Weights of a small transformer language model.
Training: a variant of Adam for these matrices, 534M tokens, 8146 steps.
Each number is 500 + 50 x the weight over its row's rms, rounded and kept within 0 to 999. Layers, rows and columns count from 0. Numbers have three digits each. The size before them is the row's rms in percent of the matrix's.

# down: layer 6 MLP down (transposed), 704x256, rms 0.0445, rows 501-567, columns 64-127
# gate: layer 6 MLP gate, 704x256, rms 0.0453, rows 502-568, columns 64-127
# up: layer 6 MLP up, 704x256, rms 0.0477, rows 502-567, columns 64-127
down501 097:432563422423611526492436537574479664466488491473490504478481446544457541393579501464439442525508480511452566531466534478558540453464550398535513511516486531507566490484554511480469441405512523
gate502 102:581455512476493487527486516535522507447519543414522483539448504458478463529481463432530499521496488588479527554429437522406497471492466485512515461475583543500475544435566467420484469544443502
up502 101:510522425542510504541653605482404474506496476480423524553541617452529435478507464557425492518543404495515466574467467527497584527508511508473572442510388468490560539535531509570516475469448500
down502 102:493492473516562501619558564457586487539478495485425541524437587487562441518472507542435531562432474436494519499533486533577535489544556496454434435592296431486525535501498467492530487456400525
gate503 104:483563494532520425480535491553459493542499556485517429542472469518478493531506472539513528553558467543481605516515454464579477570605545526425477384478487520542447551510506564547469461429605587
up503 108:462451571475511529517535479460473553524437608484493489462457534517548501581504570483591530535500511480565521524418483601458440508553540474457444497458464493505496424515458511472541337528541478
down503 107:457502478520526491493490443480493463489513535453446458458486483522491558516527560526538495490485526494464550496502494549558510461540524503422534503448543480521465507428486505470531404539535503
gate504 096:479536516440505483550505491514520514454549580475441549537450403546505480495503594604463496509443562532520559536495509499394556499532451466511543499437525519543523484569431615502470495578499564
up504 093:385475441355591500530554497558579457543489477515430539525489473481430430450495425511501508471372469538485421484576472523468507483537509485468537448457555457494527505396507459489445457463493456
down504 094:424612512566485520509459578482513363532520522503416503507532554516560413456461560363513579521493575486444519494571510501475431483461477454429541419499547496537455485436520470486506523555472497
gate505 101:568514500496491566464461478390541528516560466475487493474498520523505482548389605591481522552543532506417529527489522541532434525592500530490570505495539472497495507556509604552621526529477488
up505 098:465480526533519462488544442433497494503474554602611584495557531557474575475490508454486476471497490505422436442558522541488518572452509494530466559514514523556501540533470535509441462455440516
down505 100:453527571514492507474509404461539569533457454618571508542563530552503593579558497460485424536414515510522513484554523541504506480436465513493492397494457492528569468480538490511476543487410500
gate506 094:483476534502563464545470519385493485541502500473515509500463472534514491572532475508609467556442446470475510474446526544490497539494449590478477643580434507488442500582399571522529522569444520
up506 091:568541499485539510540528423526463391587482447580490464478428515470562489544445511443545505521462495577412532490442469547464523434549539514442489518507558510511515449505558468437470549533561491
down506 094:553529588461502555421508537474381477526478538475522469561515493470578462433549535512528487446554455526483500512386497515540531528533481504454591525537608450495538499523567467430555541428480574
gate507 098:513538520394550447635488484447447496573420410495454502491493545550492529436493509547434531461477527510403445489462511439440553504519468438434516497487445529614544538476553435567430510398480478
up507 097:455457451524553515463497488517460420562527584495518461547478462508493508444472528413474523484459495483510547440471523551541500547466519545500506520461469567474515462475501502444552466480479535
down507 101:509610536476544459447541492505494331550500511499503512530449622530536481477529542427497498378490502522504591466495466442584452413512467494456507476520509442551469534567456465489577521499418493
gate508 098:428462462412434560423399475527477512452537612458493515493527495513540478439522531546501490613566588467544508464523489531461538464470464549564455561534502531555455596593443572502519588489436604
up508 100:441493582524518511472487591595487428511521543518539421506544524459444488454493426434523472466491425524443500430497506536515474540442469466502568479438505575493533516513450465509452516591428530
down508 099:464500448634511538531526496500518519518565451487512432511488505456444518459507535530518489447502450532542496413514590478516463591486426473506540427416504478430542485514514460543580504506478511
gate509 100:573533520488486420599507430541442420504436479507447469494456489574471497482518543486496545404468423555400549474497516550480553435470604430421514497569548509485495535465489487496482539522478515
up509 096:584430521438511398450499545467482467458456563500513500469476487488429489479465525498484526424428435458548532469505563559439567469449516349443503538462497532489537438487530474493442558539425495
down509 105:543493471514540461524501516479475122517537500437502477529457446505472476497475547551445468533538522526489489516478527570502504501512480560504491465474492542498501518536525421487481495499441524
gate510 094:439572616398404476506506524456456559450533566491463515535476539475539454421412443505492507458543541412580469587550531515491362598473550481459573439447524492554435488515558489540428536549452490
up510 104:457518548514484486493475496465611500453554563522484556517570524446555489512449507540570508528507536484577501498511483478540517501469498592365423530533538438460492436553532496462459615440414455
down510 106:516435471432514524478427367532584455550488496484484472515526398544459466514490556500545493535549503498478446455476532421507588485487494517509414494493502501404540488559503556576479529447474474
gate511 092:543570514574514555521501511478455446565455459524408510480478519504509506560512527523537539565550563509453432508425583423518553543528489493519579423545497443498445520456395551595494512579488491
up511 089:447532509542512493422492521501479512534419606530402472568454517460483572540463590560462506594605534527579543563508535443594500540460451558501579380527528494558487528463480485531503438514498539
down511 088:477464477479492445496570489568517348484657485488573499525562425489496482543518404429533548339454489482435557517537477516445469464523534477478396557493501504533520503530528554449497506447479469
gate512 098:414501501534444502430517538532539521464536445541511523532506509457530513563545485589520535497571342496513520414524427509451563439597405405482450422453441504515502583470508490528469442454509491
up512 097:451581564451538533512505581486457519613477545511567555474425502419439515473520545511489457550511434504537394427550492497417488517462478500603525478465506467455510476490475440528500466474493443
down512 097:522514471560418464475516479476529338541502501505466442459510541512523466463545508548488555469486486463461546533492528543507378436534496525485464512511533492491393445549545507504509616577452546
gate513 103:570504495499563561422471500504389505441537632479425546502507477598455495411427519510517454525587468529455522510498565509480533500517581491518527439423537487588513567438463519505639596500451560
up513 100:450551543519602479607493564532538487424517506411513512452504477532490562441584505489520524456461438445478425472539498512509566422513477547446422521577452542410549454471530456435550425501477553
down513 103:511555400461560441514567451496397467441501492496530557434427462507437467554531471497522411420453550416474566501506477358599507563446492509481472485471432528444551458476564458579443493463587487
gate514 103:504502511429506456467480527554429551498489540469477519472494589511460525482433459507462521571466525490413552564489499460493529440504492411519520571516484538513480590473562531436485556457416454
up514 099:471511490432501580521538586509459476566469493502476555483497505558506446528547417489491538501520504449461549484518426440467508477519489530520504521523525502502449505503505552547563503449417504
down514 101:515472532424447585569422572457507504548518541579533499419515549527501482570476452568501581469488470509469544430492467444408529465546550528600452507443569565551527507462522480523559473444384544
gate515 099:539488609474566460586520535419483496493394530515471545507568393525518531537497543570554491605503500440563562540513507532602487576435527484519451481501391464568590503513451544515499473502569510
up515 109:453546502453490454478378543568447586580569495496443512470481501520533480463536438450449525544541521555543413522496509522444448525570478482523506396496515496555612447539497507492518530408539504
down515 104:444525454422418490546522478538519382503513498403498498462575540519556543529530459507501527485519410525581500502497431506475454417465569542513411471539501522636541555528496530533515479458535494
gate516 097:427506530557565535513488498466602484405544553497518468546471432600487559504535605498550451495587543534467561512472475620501492599517497516562514484567463438526388583516461506431568494503514496
up516 091:475498493525424477547441533568517438549542464557514569526465492570487492488599528495549517429477563536381566452539514447498493447464577501485460525510419513501526566494458524448531524532545462
down516 096:548506465419436510525487553479480590500479643489452502506524471507494536554580443480421460536479452547500512509503530471477473566500491358503526470434504500453547542447504432399564546526506453
gate517 103:494516419483531470550465573492461586604546485444471546570493598521465452552552472502519500582464494536514597453526611489522490448573483505446450518484430515535568582516501543545536529531466500
up517 100:466503482515466494473509424454522445518430502542546449463399523503470431540523582494524540462486446551461525531493592515492499501520486425458417575589404518590494539502465521508601464472561542
down517 100:491509599572525507484386528504471477536446369448501493413454509520524448540464573555524490461411514595462580529445478531507542457574548449528478502521570473613610587551367531411406527456529476
gate518 103:531516550515517482557582421518530491462483428475468483458578501428550518577395557533497458513589487605430599519555444504435522468519409431489615400531410434536510487470524504446478488487509464
up518 104:502471459492477543447550464410489502538519508463478476545487478427491462421562516477516566472470469329530475487476543510471465414444455446581538545462484477478524649512481486523628493471447574
down518 102:487461521521495495573500465467531590514446449405489553462532445477517515579408564564412486508629527590444637542526464472506462489501443505527533428481428470607507428518497421441464484501532529
gate519 099:433492557505512453552524444429466425595525624513423466508517511521552349528494544506530548495556591456410426456407520485465472457461531455601429506516544454529492570499438562561504520525517518
up519 098:526517532624473400487551398491512537483424426516513495547469469442492506512526509532450501612536471421524477500618417403491437501589513494523453565516395481437540487459464575532501373532476506
down519 099:504473598528538488500571511512387639489453515467481490476452467433437499463562468466455525505503505467514513492536533501485476508502435479535428504493515496457466499477520457656447424527487526
gate520 102:494506471400552494488478496513559573495492643472537546568535498425442500481454494598499458603465491518598530561610443439536403479444478515433537470407496558534411486481604501456543481502548556
up520 100:489504517489459527535487435526566535386520551560485597493492370466440543502483524515535592580544513545471569503436530514509532522466466449516532506451481480461519449600416486535494507511484481
down520 101:522480549466489618484427519583477441497411535538472568525510395583495517540512493503429521516526464501491441455475545428487548499511429572538586461471497497491402518502441580388533453515539491
gate521 094:531480583480539511442517573522564479416499454548511553469472450535400513422461506456531490532485487490561497509454529489530479372523529572477494409542596560569407578504432474547487503514468513
up521 089:428491479595396495474576542484505538529505425465383503493512532515465540488488489404562492485545539490409448463570497549448537461487526488548463537482453550372574479583437508514540536488531546
down521 091:499521474494589581450510547488502614512494447493505472501547387466479577491503519539491543512516556525504476469495470532580594442456454415450414529575462428546501530437428499543538466490573438
gate522 091:458419461432533506455562466512528483523569469587474479527563491474536499568545488527492490543466584457563486499539498489437525492561569441582470554405482503435445490539577527406466484555497421
up522 094:437508522388519550484564483515460513460478552512542554525532503513506503493535468462432597417423522468480494402424512489581409532544474490523449591523453527467514494499474480479548509539472461
down522 092:507520527487545490519510456477469332477476480448500504460485432455511506519519457406501521573492383564496511443491532551569469472599460440570548464484496491561606525501503484543498460517559491
gate523 099:620520467465461464540535445521541544447525553415435471644532480527456568375485496494516464557501471535497517505560482630515555493436435470506543564474466540578491536544531407499575456529477529
up523 104:482460501509506498481641443589533499569356533427550502450447497497534512517592579445614591514492523443490607455519489478427483590495484486555488425471416473428530513547453524554508483553472462
down523 104:616374435512484502429534511511444661604494460491581519445481545556502518514458523412600483504561555548511522452490436468489478506470486589463459529463493523408579469609496478514429490479487445
gate524 098:579624559553508519415502449513479519548418502534522448535521456496443505440506559403594407531493587515488494552522414523454507501490562443540444445459499497545468563477530459510498526581531596
up524 093:550476466559493559474443454538430537479478505495573476437519499498512499555520582370532447474417535524555505578487447559397498496492525418617460465533535381509524505507520416436409577554439518
down524 095:525425586618380567496467432514438413484432456471483546545504511509454484510394538483506480404379478470604449478491538458443477500520474481591419411493482504421490518521558422424455436552384532
gate525 108:453548499457589522545510542453479501493547432494452591496424372572546457523367500497554517456505474494554497422466522539473559531470408486508531531487511454461497452501566519571537482563524452
up525 109:541552578545453540538531546497483497461526554415494508586491499536494565491527576427598568514486532560571424520436485471465543322470523459508473483388484533480517519449577467431418491456511487
down525 105:550466524521520531555460537620487566439490536510533509525533541485429575456530499446482506520516452470525483532502562474472484368460540522473495512436542558482543595454512515415474520459540480
gate526 098:484487505552526421483513538458485475439496444568503502362503407450506497559502446523477422535583454472466476485468462611509508467564505529523401494474520440485509476457556535456478454504608442
up526 097:495520549504644463575543522466457531535512479538448493520518506461444458478360447501530420501488433506473516460599471454509573408482517499448421407428605506529482457443363419501489497547536532
down526 099:501491456541459505470353457514460559534476491448528440535510582500555547456540460474568457533434549539516526555453507441455446526554442541453559471512401480494458439552486548534562519475452508
gate527 101:444580428476534481432476466564503499542523525505422555458525469536433491458466531503522437593506549489488510542416432534550513499410390425452516412447555477573409589543525410412474551544526412
up527 101:503440526443496481589443513494512566338501439470553490521437546506519487454506481512578472516524449473608515525444527508517483446478524501555562387496442481457492444429542539533497443514489467
down527 101:490542534547577516487504524449540455494480510449570456548469570468469542489508581489506502499607347544558431507525538557547477534490558468594537488525499526484507393468542548496551544403510507
gate528 099:461602441450507442450569530522457475571520644485528447574470638587559494557484496479559521506548532465411482454552510420488392455544573442435575495500519474496502572564474433493512495395570515
up528 093:607519590486527502473549519437583507435550440527486525485508473461550444448460531503419487558448438413495519527508457467436534534548535459520451501398400458464560564455500496552595555431544502
down528 094:421463521602469454460467460458463732514516453467486489457556558487573520495475525402502503405498487491506508451478489497614511552496512504484530495494463463518436456445458432535461576478562490
gate529 097:487501506538459502496448494510511543423611453507575519470494541474517438456539498585504488516477412507594561457451522499535468484533436472505538537569447516432492533513503511461386560358547518
up529 103:486550479485432581467485497555535565523571449441471484534589582569456415484432546544525510488416441493488511573484454500522481624484546461514565496454525479504469559523421436494551533567578608
down529 107:449541470550547515438512520541532436445608390373555536498561579519536488491527563507521513510406466485566540490526516480550439493488492486535538499499553447435514491524457526536476484475547497
gate530 092:530519424364492400505498497429467468502532604456501519385456539499489523474476485436419492512511446435454550549448472550551563593577642485380467495440543552535418469525471516530497594524455504
up530 096:501530519530463524454508534558572544447466402545392503534523476484553463566492474526504495472478492488469502546441431470413461340549513529561597411543471504468537518523527518478492488520456467
down530 094:488526470540483539455519511540535690423427391535448639516549441508448515590560448581521491546465461547551511516509443489517485407542468481553528516557483477447434484492515465389576479515584484
gate531 105:627479451405464501450466464418513540443471537490418585555464515529473633469473580540481444529624564583526554556417574579522527524498525488515518550506508502508463529518567555462521465487494512
up531 102:476544478476453479456441619580564488547467470455527505465564488486491453496556478566448465620491470537553481534589445471567457529510438483475474520468472452558485448401534470482511415506577481
down531 103:502499554545484469477418547471533587521483543547484522498539609437510461497568583516458499598449509582393486487543428516488467495467494515527434549447477547561510446388536518575538431444555475
gate532 104:628567544557492586481514542500508464535497551411520500461493484520486506460550495524521472592606509427576506480549561508465479528501422459498410428562475632548459468488464491532552535466465527
up532 100:572541519517520544433570568502538483534439555454548458468495495556520560496450503481465519617553457532381468473485561448450451479506507403500442432574431482498456449421424516529493654547451546
down532 101:456562427462558531463565538435407420481530569439482474432540499513467519540550509512451524480578506423484431476461547464491508562462495419467443477523472552493384430546434501472509601574503561
gate533 096:475554403564591437521555455398495539419514544471519439525535461470487399464490461484396465533539510489411484578529576540430495498507494452537431460515500608570489600536498529522526579523583582
up533 095:457454529540393545506515503542549471572424492443488389542483466513539525476537466431555444452466561397542433518485408510538452530593586526394528520558516471528480525594457482590535452497568525
down533 100:522537614525490551496449480493574728539576495458437506492457533525503544396451470552510506491483505470532527549447491508422538512436563429438543545496507447501443453528490497483497473393558528
gate534 099:552499464555353603552558476523469504450498480574528489529566465421470462493449530515549533512489438475561531523481513576555488464511432407512444572458390475552526510406494376494444526449452444
up534 092:519614401547500453600480439594461542540477401518542517484547536519586469479464551477475449424446492613582425491506541457485369383543633508508562503413444505549462594528588411487528535449557523
down534 096:513459576517532514468433480509454463523506467473479476476626499537521559544482555565513566538446496477492554488517455545497577436527537501520494612509491449512498480498494421554530543527460454
gate535 094:447477421510430455465451498430540466488489515561444468487461559406535490506546541569455485481546566538537411511521564513562525480426426456493412516496510446482520566506527505509467497464460535
up535 103:574455517430524505475485500476460511484583539481494559599471529648527511447515543495538447532400429494440523444473494487426452504449484488557560405462472499556600484524513532412535473517536465
down535 102:436603466389397471449468568443596529557535578461494471536517513461603499615459583530478571478562417515521395546490493510504547527433432462498361515474481498486542533509509564443511446498441503
gate536 095:504376408540541501500503485537489478515466475438509421506558504538510491539499432520462471529568510584467420536609384450562534593527546529465457473483476455464510519612494416564528500542456509
up536 093:527551477474422518509491541462479485468514494495501578457385504497524434476412510477610530548519499434540470528409479524465508548558533499543492515551476458510511548502448434511567524483425433
down536 096:507536528501522530407505432456536392517476488531512603484488522442461511503496495466433614467461452525448513484541483422569495538475572442433442463488563444571435457526481494466533459454553533
gate537 084:457582469512466439524487514559441610547550433480541464500465466479432487428478569539472498451525487539506581480468545565499523504515563573447567409546540529581507540567491506511479505440551590
up537 120:599442471427497455636547543498538496470401587511503470498483394415453531490551552488390567554528560476626484534498412514483517494450503478514493507514452538462410512498508480562435526487467408
down537 122:536503504475567504501508507476502576464373455495509543461457387473445521438497500500386515608444560479601447532476420444523500466447426462576556501466491475492532488452559508518573497475422526
gate538 098:424524424496480488566456619503494547444543533510464506561510534430540442531487490520545438498492520421461572504458526475518466554478458476571415518483470531475476545545476457574507582476435480
up538 094:573496605532449509524495500522501515476578517479447534534466431429485450506444558492600444409542509461475520492493513467457441563582527540492466571509492527557408403558449504521515552499442446
down538 094:570486429506564570496547406593488573561477505498498577378563562556522544467520556415484493485507556445522410526499563564414518471536573517518561537477452493441495486494516475526518564520492535
gate539 108:518514583495472559390509521540463548477499507541508434471522497507438579520481586498456461634605457533598572444524506475507476547398433462547512385522457515521443469462581500545423520508466493
up539 107:538503591445522572531511546412551453526555553554548528529556457550521520531481439559574535506418563510509584388436531587498489373494480469633547531479622388510457500535464448562472398489467470
down539 103:489600507456523549518471540511506589473500446589516508509434460523511453555385469499460528405484570468440554450563450459540460536572467492544392555457526465590459496558473410549540464389507536
gate540 104:470472470540493529420523591607427489496491521552546443490461495515516572475531495437500552648532501399510552577445543437514520450446537454519482487529485444538489515537494563476445455443550519
up540 097:431494554589540331463511580578535512505582413547535464537469457475458497554562520451448585456493469505524481448529566587448409505561455488510473518474436452493520444492437535384536441565448516
down540 097:540560500528625482486503508453484466507576405555480415540547485523487510429520522580521468568502513594466498512454513483527428528541460542488516514519444482524595478426524578549476531494518516
gate541 104:468444537494472515549462543468454463532525407504552487497552469471532406528495510485479464476567584484552452543481404504609466444500474547426572487518555438453534515434482425503511514552411484
up541 105:448527456518523510542523569542513484476523469414465540513520539439473612412490480528515493523478432574474595438491484522467616511485529499508523507455442590501536529579555593518508430487571468
down541 101:528493600436458429471409482441485552557443493587460484423475455509515424559537484528471515500518516478530451508548479505507432433532482521561489514538537450486507501406471431564438595553525459
gate542 101:548535459522519609501508474464507513519491584501526444491556525470604465516513578507505507523497431504559533489421503502447406466474511493613580479492623525496531505526503527574555447414466501
up542 101:465455460534493509479501402530395486433531490536498436536504579421568489552500426539547525534622452556568531507459570554453455484467437547562629524490417495487481537557497534546489479468496523
down542 104:436458480480495464543423523570413450508511483564415523580489508507456554589561436587474511446546514532620530459490541535492470519464502474545476557563542461505484399613500461547495439470551558
gate543 090:510450477494542557504428472460480444606501500542497464435476500563494576542575576488489591480495514474462446469450574520554465527549532531527465464537593490439498488391534502504464517503408502
up543 094:542468501616499500603484491551406505455558484537569555402525477540565485437536516433592564487476531505471560558431448482450541516524472506504482411501549499495538451424470538497439510483536591
down543 096:488571553412456470477566573473661629465503520518458521568369516560398491573502545484351494538478461557443451448514518499531415423535482528532560583429447608576425524547509501492580567527504443
gate544 098:617504451470602462503520542471531562563569539489531457460465495394561444503497546489493484457545493496569533502438546557507494545466435502420529466503493544566517482552600517590537488561476604
up544 105:362513465439530454457457536462452498391419490543482391436452616474523531494472555538425495453515426503485538478427453517515526530450521468541515588378471468420486547473562519478497418506518550
down544 104:467446474443510490464467499463443486506559442498501402489455549466574508468440529443392451482494560503485520487457441520529550425444525499588539496537484497495585607439542457539514466473403501
gate545 102:527567540426483500485457500517543506474550537491500479463479508435430554463439512492484548561549433476472494470432538539514416539527479437597440495623543507539436608525555520512548506491458613
up545 103:613487498496476502540564478487524487479428515541409572502490560599620531474480469487523489418449542432372457397421473513517522546495608533501494531545538536411422520429466489525569586523514566
down545 102:546460550494490509449533493579537570508555525545431518530495532451487493500566547526503449567409514504554522424422439453434580475497476568473464580515610531397395545527589537472522399494449534
gate546 102:469491526585542512456517481464522577504500554480531485455463449536547529437536530541519451437496515513530452642520543433467484604457409439533410512497448531444544422483460556515528531487545531
up546 101:452513498400493523484499503435514498367511484497415545538500561458533520465498475546514453597507478483363594549473499485471519435437404498477474473504422491442532524511461511522542538400539512
down546 099:513502536500497453532522510447516548545439538484504425494503581496581536491473559444472569437502435570414440561497529491481506459502487432495508517589433503420485518559419515468513547469470421
gate547 095:500466531533482523566409471384522479446553479512518472520506476506534473475460586642450463505467419420544553566470572489611501461387506465496536460462467540590594461515510477480614449373501497
up547 098:433538496437495428436472542646439499500488549463486526531477394540510564475474425454533498523528520538593406479522481508462517456495521479570471470553588388536480566542577447407505487511502522
down547 100:389558561437490453429522506471462538470499470456469497528542562461537499520501428580433522466516496554550562495564488506527480496444519453493445463540534438529475478539487455495544451494536473
gate548 105:480536437431519564563521551543411555499564454497457481538494475504554535497489422614494377438546509474525462551558494511568527483543455433573572501506505596466546585446552425471583560392580493
up548 099:464463481485517430554450471544467558527445525464504574533551508493480568402448553380528582513425470471416523533520424484548468466532468518423493562448436533456449486407534518551563461484565486
down548 101:545505476463459533438490540500540538481495526555520454476519494465458565389442644505468586427417482484466493452461419567497471532577526597468528501512505510560460514457454538489655489452529524
gate549 091:570473570512516511543572577492559462503436556474482447490517498486420524612481556445615550515439569486451454505519573379476537543503445561492444522485583506448534541573496524519487527557448502
up549 088:479483591524518439463485446412546493451551500415498430481497552576582492509508564550528517474452579560489434507529517532565562368504492473501576481518599550528483482470556562518466446559434544
down549 095:512538463416526512567462532487523471504458459523541526498507450528436500495494351437365401531578455501525526557439515524508403513522494488481480434513425480463526505450455486412487424388512492
gate550 087:402495538387464438515547548484490492497573554459508521450499437539470532495607459486561497531545542489453460559437526441531533447430561439492600500510440581461468568463507536510514554564423472
up550 108:506545474478412438457377476502510569508468418584550513502519535535550536425530446548481487415456470474529543513453591572507509439513484516523501564452549440616443474521438499467526529429531588
down550 093:433417569458452469530518534545506712495550560528463514510523445554495542470559428422518490515439503499419536555487512500544540438479595478426526469551479547468456555502470572485470557457406513
gate551 103:507607483546452482477467445418467586550550402569454531445564332507512529551428469549495532425507525541522580560516556468367542519519529488488526503442507495592509458513500534514512515508480478
up551 103:437508403480597508495507480500558524410440464605496484569576437479501492543489527593412523531501502534587476482501506466535441422509438535484454540485562496494510469501588504533480547543527363
down551 104:469449503497535415472483468546493479473460456522489490477519430521481486591532524539469508528550555559436491503409571511532588422411548475460453526442527474521551462495508518495447478546517458
gate552 096:476556430522418519518532493412408450380591470423461594511471545603486459506530522470492501530495480546449550469531503506494534445544447527519586538532504513557379490495513506468481608411492566
up552 096:479445488439468566561571453478531468553464472437539559466395596468526541500526534501554494513548502557503415515467502533508485525402504472423475493538498506526418499485512524530543465558487426
down552 097:521475560507510570616555533517532471494371590518547380498407501490469542474474517464513452526536507560557503501511505495517517504492469511505535530544494412517444485494668408516526596530517499
gate553 094:452481540520441408434456527541512553426535548605459480501465401464454541377448425493528444522453550397500528546570551500520408394469423476489590435426548543528475455499584492531589461534450533
up553 103:543561450410476451523429530447449531498499476419497508532503581608531502513563402557452506527555486603516584635414549491528479500503534503455452432553429543464487436500491454512487567450496552
down553 102:458532560482480523501458514443543399467514560428461548571452489549465524554487497537429511500523453465471521582636506499553522549465513477535492467506504459433519415491526449475508460493521528
gate554 093:420559631446473491503516512436471468500501455569445495531581589517445509460453444520456582535483545525402492480438499560600552440545457427510481479557475457503472526503373442472444454589449505
up554 095:531562482409384584525535522461515578477519469549518515525529515535536452383460472437490576499472552527502480446535599524484508530477527425455462537572469474517476579459545482489472515477530506
down554 099:473454469500479504466515458492498578521528486540507444475579529491518507479473518621406593622465567449413592509438512546585514464578521456530520519376502495575527519535308416454516479540447523
gate555 096:565460368448453523466422503457473472482606495471513464528542503481417618483587472505473409575496536534604489509540498550494579516445515509542565486508450614499514491475479515494516478523420389
up555 103:562526500489488510499550435461491506452489424512505453383538534479405572479573445529509465507518541480494445492545465440568463541505520509366528483491497518454497485466420553486462467462477445
down555 102:501527513494547530525476437541541316527534524498478490468461487527524472490471514418503554424526468518482541525545457402477515485534475504553451550594601492553440506484556505502445515485579576
gate556 094:493567616433474473542467550481497482518423472405407458436466458488477556505494440489457524545476465427455573522526450546521443468479484545495462415502410527522586520462483498553488428465459564
up556 094:503501493505435584503488471553502554533452475525477437495462616600472468429415411519694549529485504397495508442422500522466586486457460529420674428549546408526400531456426563498589487589474483
down556 094:432574512529563572584573469490587505500601495417479495464491540547566489441467482428400498561507492455363512499537545581553425514512480517542428501541450477466568433485532478544519431467499505
gate557 090:535535539461463551511520468567487518455560514490474506428458468532515397556463500546558535446478631437457368463495440482413539575603479509481455498473452527468438565488559536507477525487477442
up557 095:567439544457531486548579474534576467521438441513443470584514478524485476528608531450463551468490456487479511541591483503535487515482533486499457496537485574489495401488458441493463479416575428
down557 095:476480520503501525556551496448630406550508508494561477541411526453526505562500480479509525464618433464523658566384515522589506545524428486542568490402572497446540422566491463492586485467547551
gate558 093:480492520445476370537448503541443489539499461498451456421509532454410481497487583562536527522539523459505502485505483530511453473456442437483511461412515391539503497535494591487535391535512591
up558 094:504486516463519553487485550465479546569383542510446534500507549534467555557478499561465512532521434598605572532463517477466527528533522549536463454474504562507580537493531434515471665479468447
down558 096:570541496443558616509413496533465664489437576544592554434544495440560556524466482524432539603555544460452579519511536535615445482445583465511438516502467508562533488459541508516518519403516398
gate559 105:514543512452574443545470468403582526510456510379418559512579414561575493538470496577460553448507429493425489560525537460554529557500432456525490510551481529506487465515432515555555432552466531
up559 097:457591453543427548497473604488525510576510619480480499549493552455561540475437555579472532520435463505457507598576511479492404485471592610458518556539480496542536417493428523527455516489466575
down559 100:471472435509495498457465542472465721497506574558448440421476463519474529429481523491423571560527540518497445485455469519547535483564546599482458528575463567503494449549424473487410552549466500
gate560 092:489497513521554402482502430587424437534454520562498485431418429437514569446493547522489492517459509490446598533447467429512536472485531486456563516509495478456520446430590507555489470491564438
up560 087:567472487409503467527473422529391408578448564554460480562556415541417524516386476505497483449418484445442503542478529496500472421501523391513547526551523471454446471433456484558530524595590502
down560 086:536506518435462536538509485509389233566436473461373505513467526467521500506510528469475538504570508507492555530502501448484508514521496492543586391538473461465499499501513413521534422441418522
gate561 097:569516532495443502531557514431473444497431496458535497505494486523514464546545400655545577424531567450527572492492460493465532485578528425587531408503507507469535590522501477549493652525546501
up561 094:541548554444465486477603510439604490404514604452541527545444467479509534594446543544438530527550496463532419512576468579530457542528484427474592499461544538544594540408438496413530443447471566
down561 098:488447514497441481523521634456491543558496488487544498485535517544499460519446549387454511457514512446455592496560549509475540445430544488482545493562534581528436503569449485425550558490487519
gate562 123:471506428551488544498424439532517484454490467486528406524489472469557468512451473484456533503563496585408411548478582457609473486509575592519452425601527523549391539586493509478487619553429600
up562 109:459409475500482428512476544500472378491470459469408502461512491579518551500590471543494507567467565473480492602452514503563552449487549589495483431485484463566501461454549565565490479494415495
down562 112:503482515534501474512482491519538526525474493480528535509476515524470508479547528474511505570450482480533482505509501493454487484525501406473499516479524462505528503510460562511505511487519442
gate563 096:428545487444448495472425571457531527438545538411494424466553494432466579521481511521532575421526505482493426615429514468452469512490600514558534489488500479556450579479506496548385646461509555
up563 092:505463633409536460495497461501529469546435516563530448455515553496477547536553439389411517502531538531431490433426457439606572485464558617493515426507464543561609587559586395443528525546417463
down563 091:568505574649564484568510507521501266557419493404482586525520474462456481500554559495511473516462428439582526413540505561504459507477513466484430506467472546480548467508579520612519455629466443
gate564 109:490583479540503499511538527453471567458498565444475533361495471482498513521499528527516502548458557560394485576525493570502508465496418563549409526539557540541471511492420465425568544548433547
up564 101:537554532571471456494440519545446453417502560531529590468518504534457471511487540571503539595547608522549539549561522429571595502480521514382411468601461532571447569534542445458514556454485544
down564 100:529505459507454461557397585487415495380427488578491633477489475578499521436475497532519543507534564543526544456526551410509459460498548526437521554598427572448480542498546426468475481557470545
gate565 097:561554515415429540595485489530474561470498555433467454573535458516506445518532411469464520558652583511433441461551472547562468502498512457570598501554522499605474571505555500517512463454517443
up565 106:520523522562539387597489510478480521468462575599420534517530516499378430561479539549472538457526438528537509424456519406511555509465509409469482558441571425425562462382537497441534548448497563
down565 106:517420415519495492539475484501559616494564463473420452477582577448477502477527494460495472498548535538473439515545513463505511454518410527440586531394540507544502510421538575536578585621528514
gate566 094:509521462507478551419520624541524494528473510481466502506608513499428557475434532485522540455456420502544495497540633545577535499472547407546516453479553528569606559455546443555501462537555493
up566 099:480522589498502499480506587485455617468501526465435411526514540581465521495532378480492591559466447561460538526476469489573448536550395406546561464460427499579480523527582429545512388492535614
down566 100:516537458510487561504538530541478589499519478404539497554508474430472444402425475534507544413522446540494504490435526535482499390427492321531426480529516535511547564526453436543518457519558402
gate567 103:529461453595563491526503559580540532404582529404512502554517511419495489471529461496561419605540523548576523515518502502501378515495512574580555476506407586545436606561544501499466464584531458
up567 104:503528538494483522469517483554366501497512581414490560529501626488431464392549431496504468502420506456528534451528516555556559458473492457470502449468568492491551562467596508500497565482509527
down567 106:529547473459454542552438500552440517486410529541507463543554562545473488514467471460573492426462488496506498474515453660496516504536468371493496437489546569489513496438504405518588603552464522
gate568 108:563534532419433470554494469544486501583473481555501524533496461496450513391389538525476508511555513468527439482503438539556461521479516503559486447444530508493540508437597466549535496497486412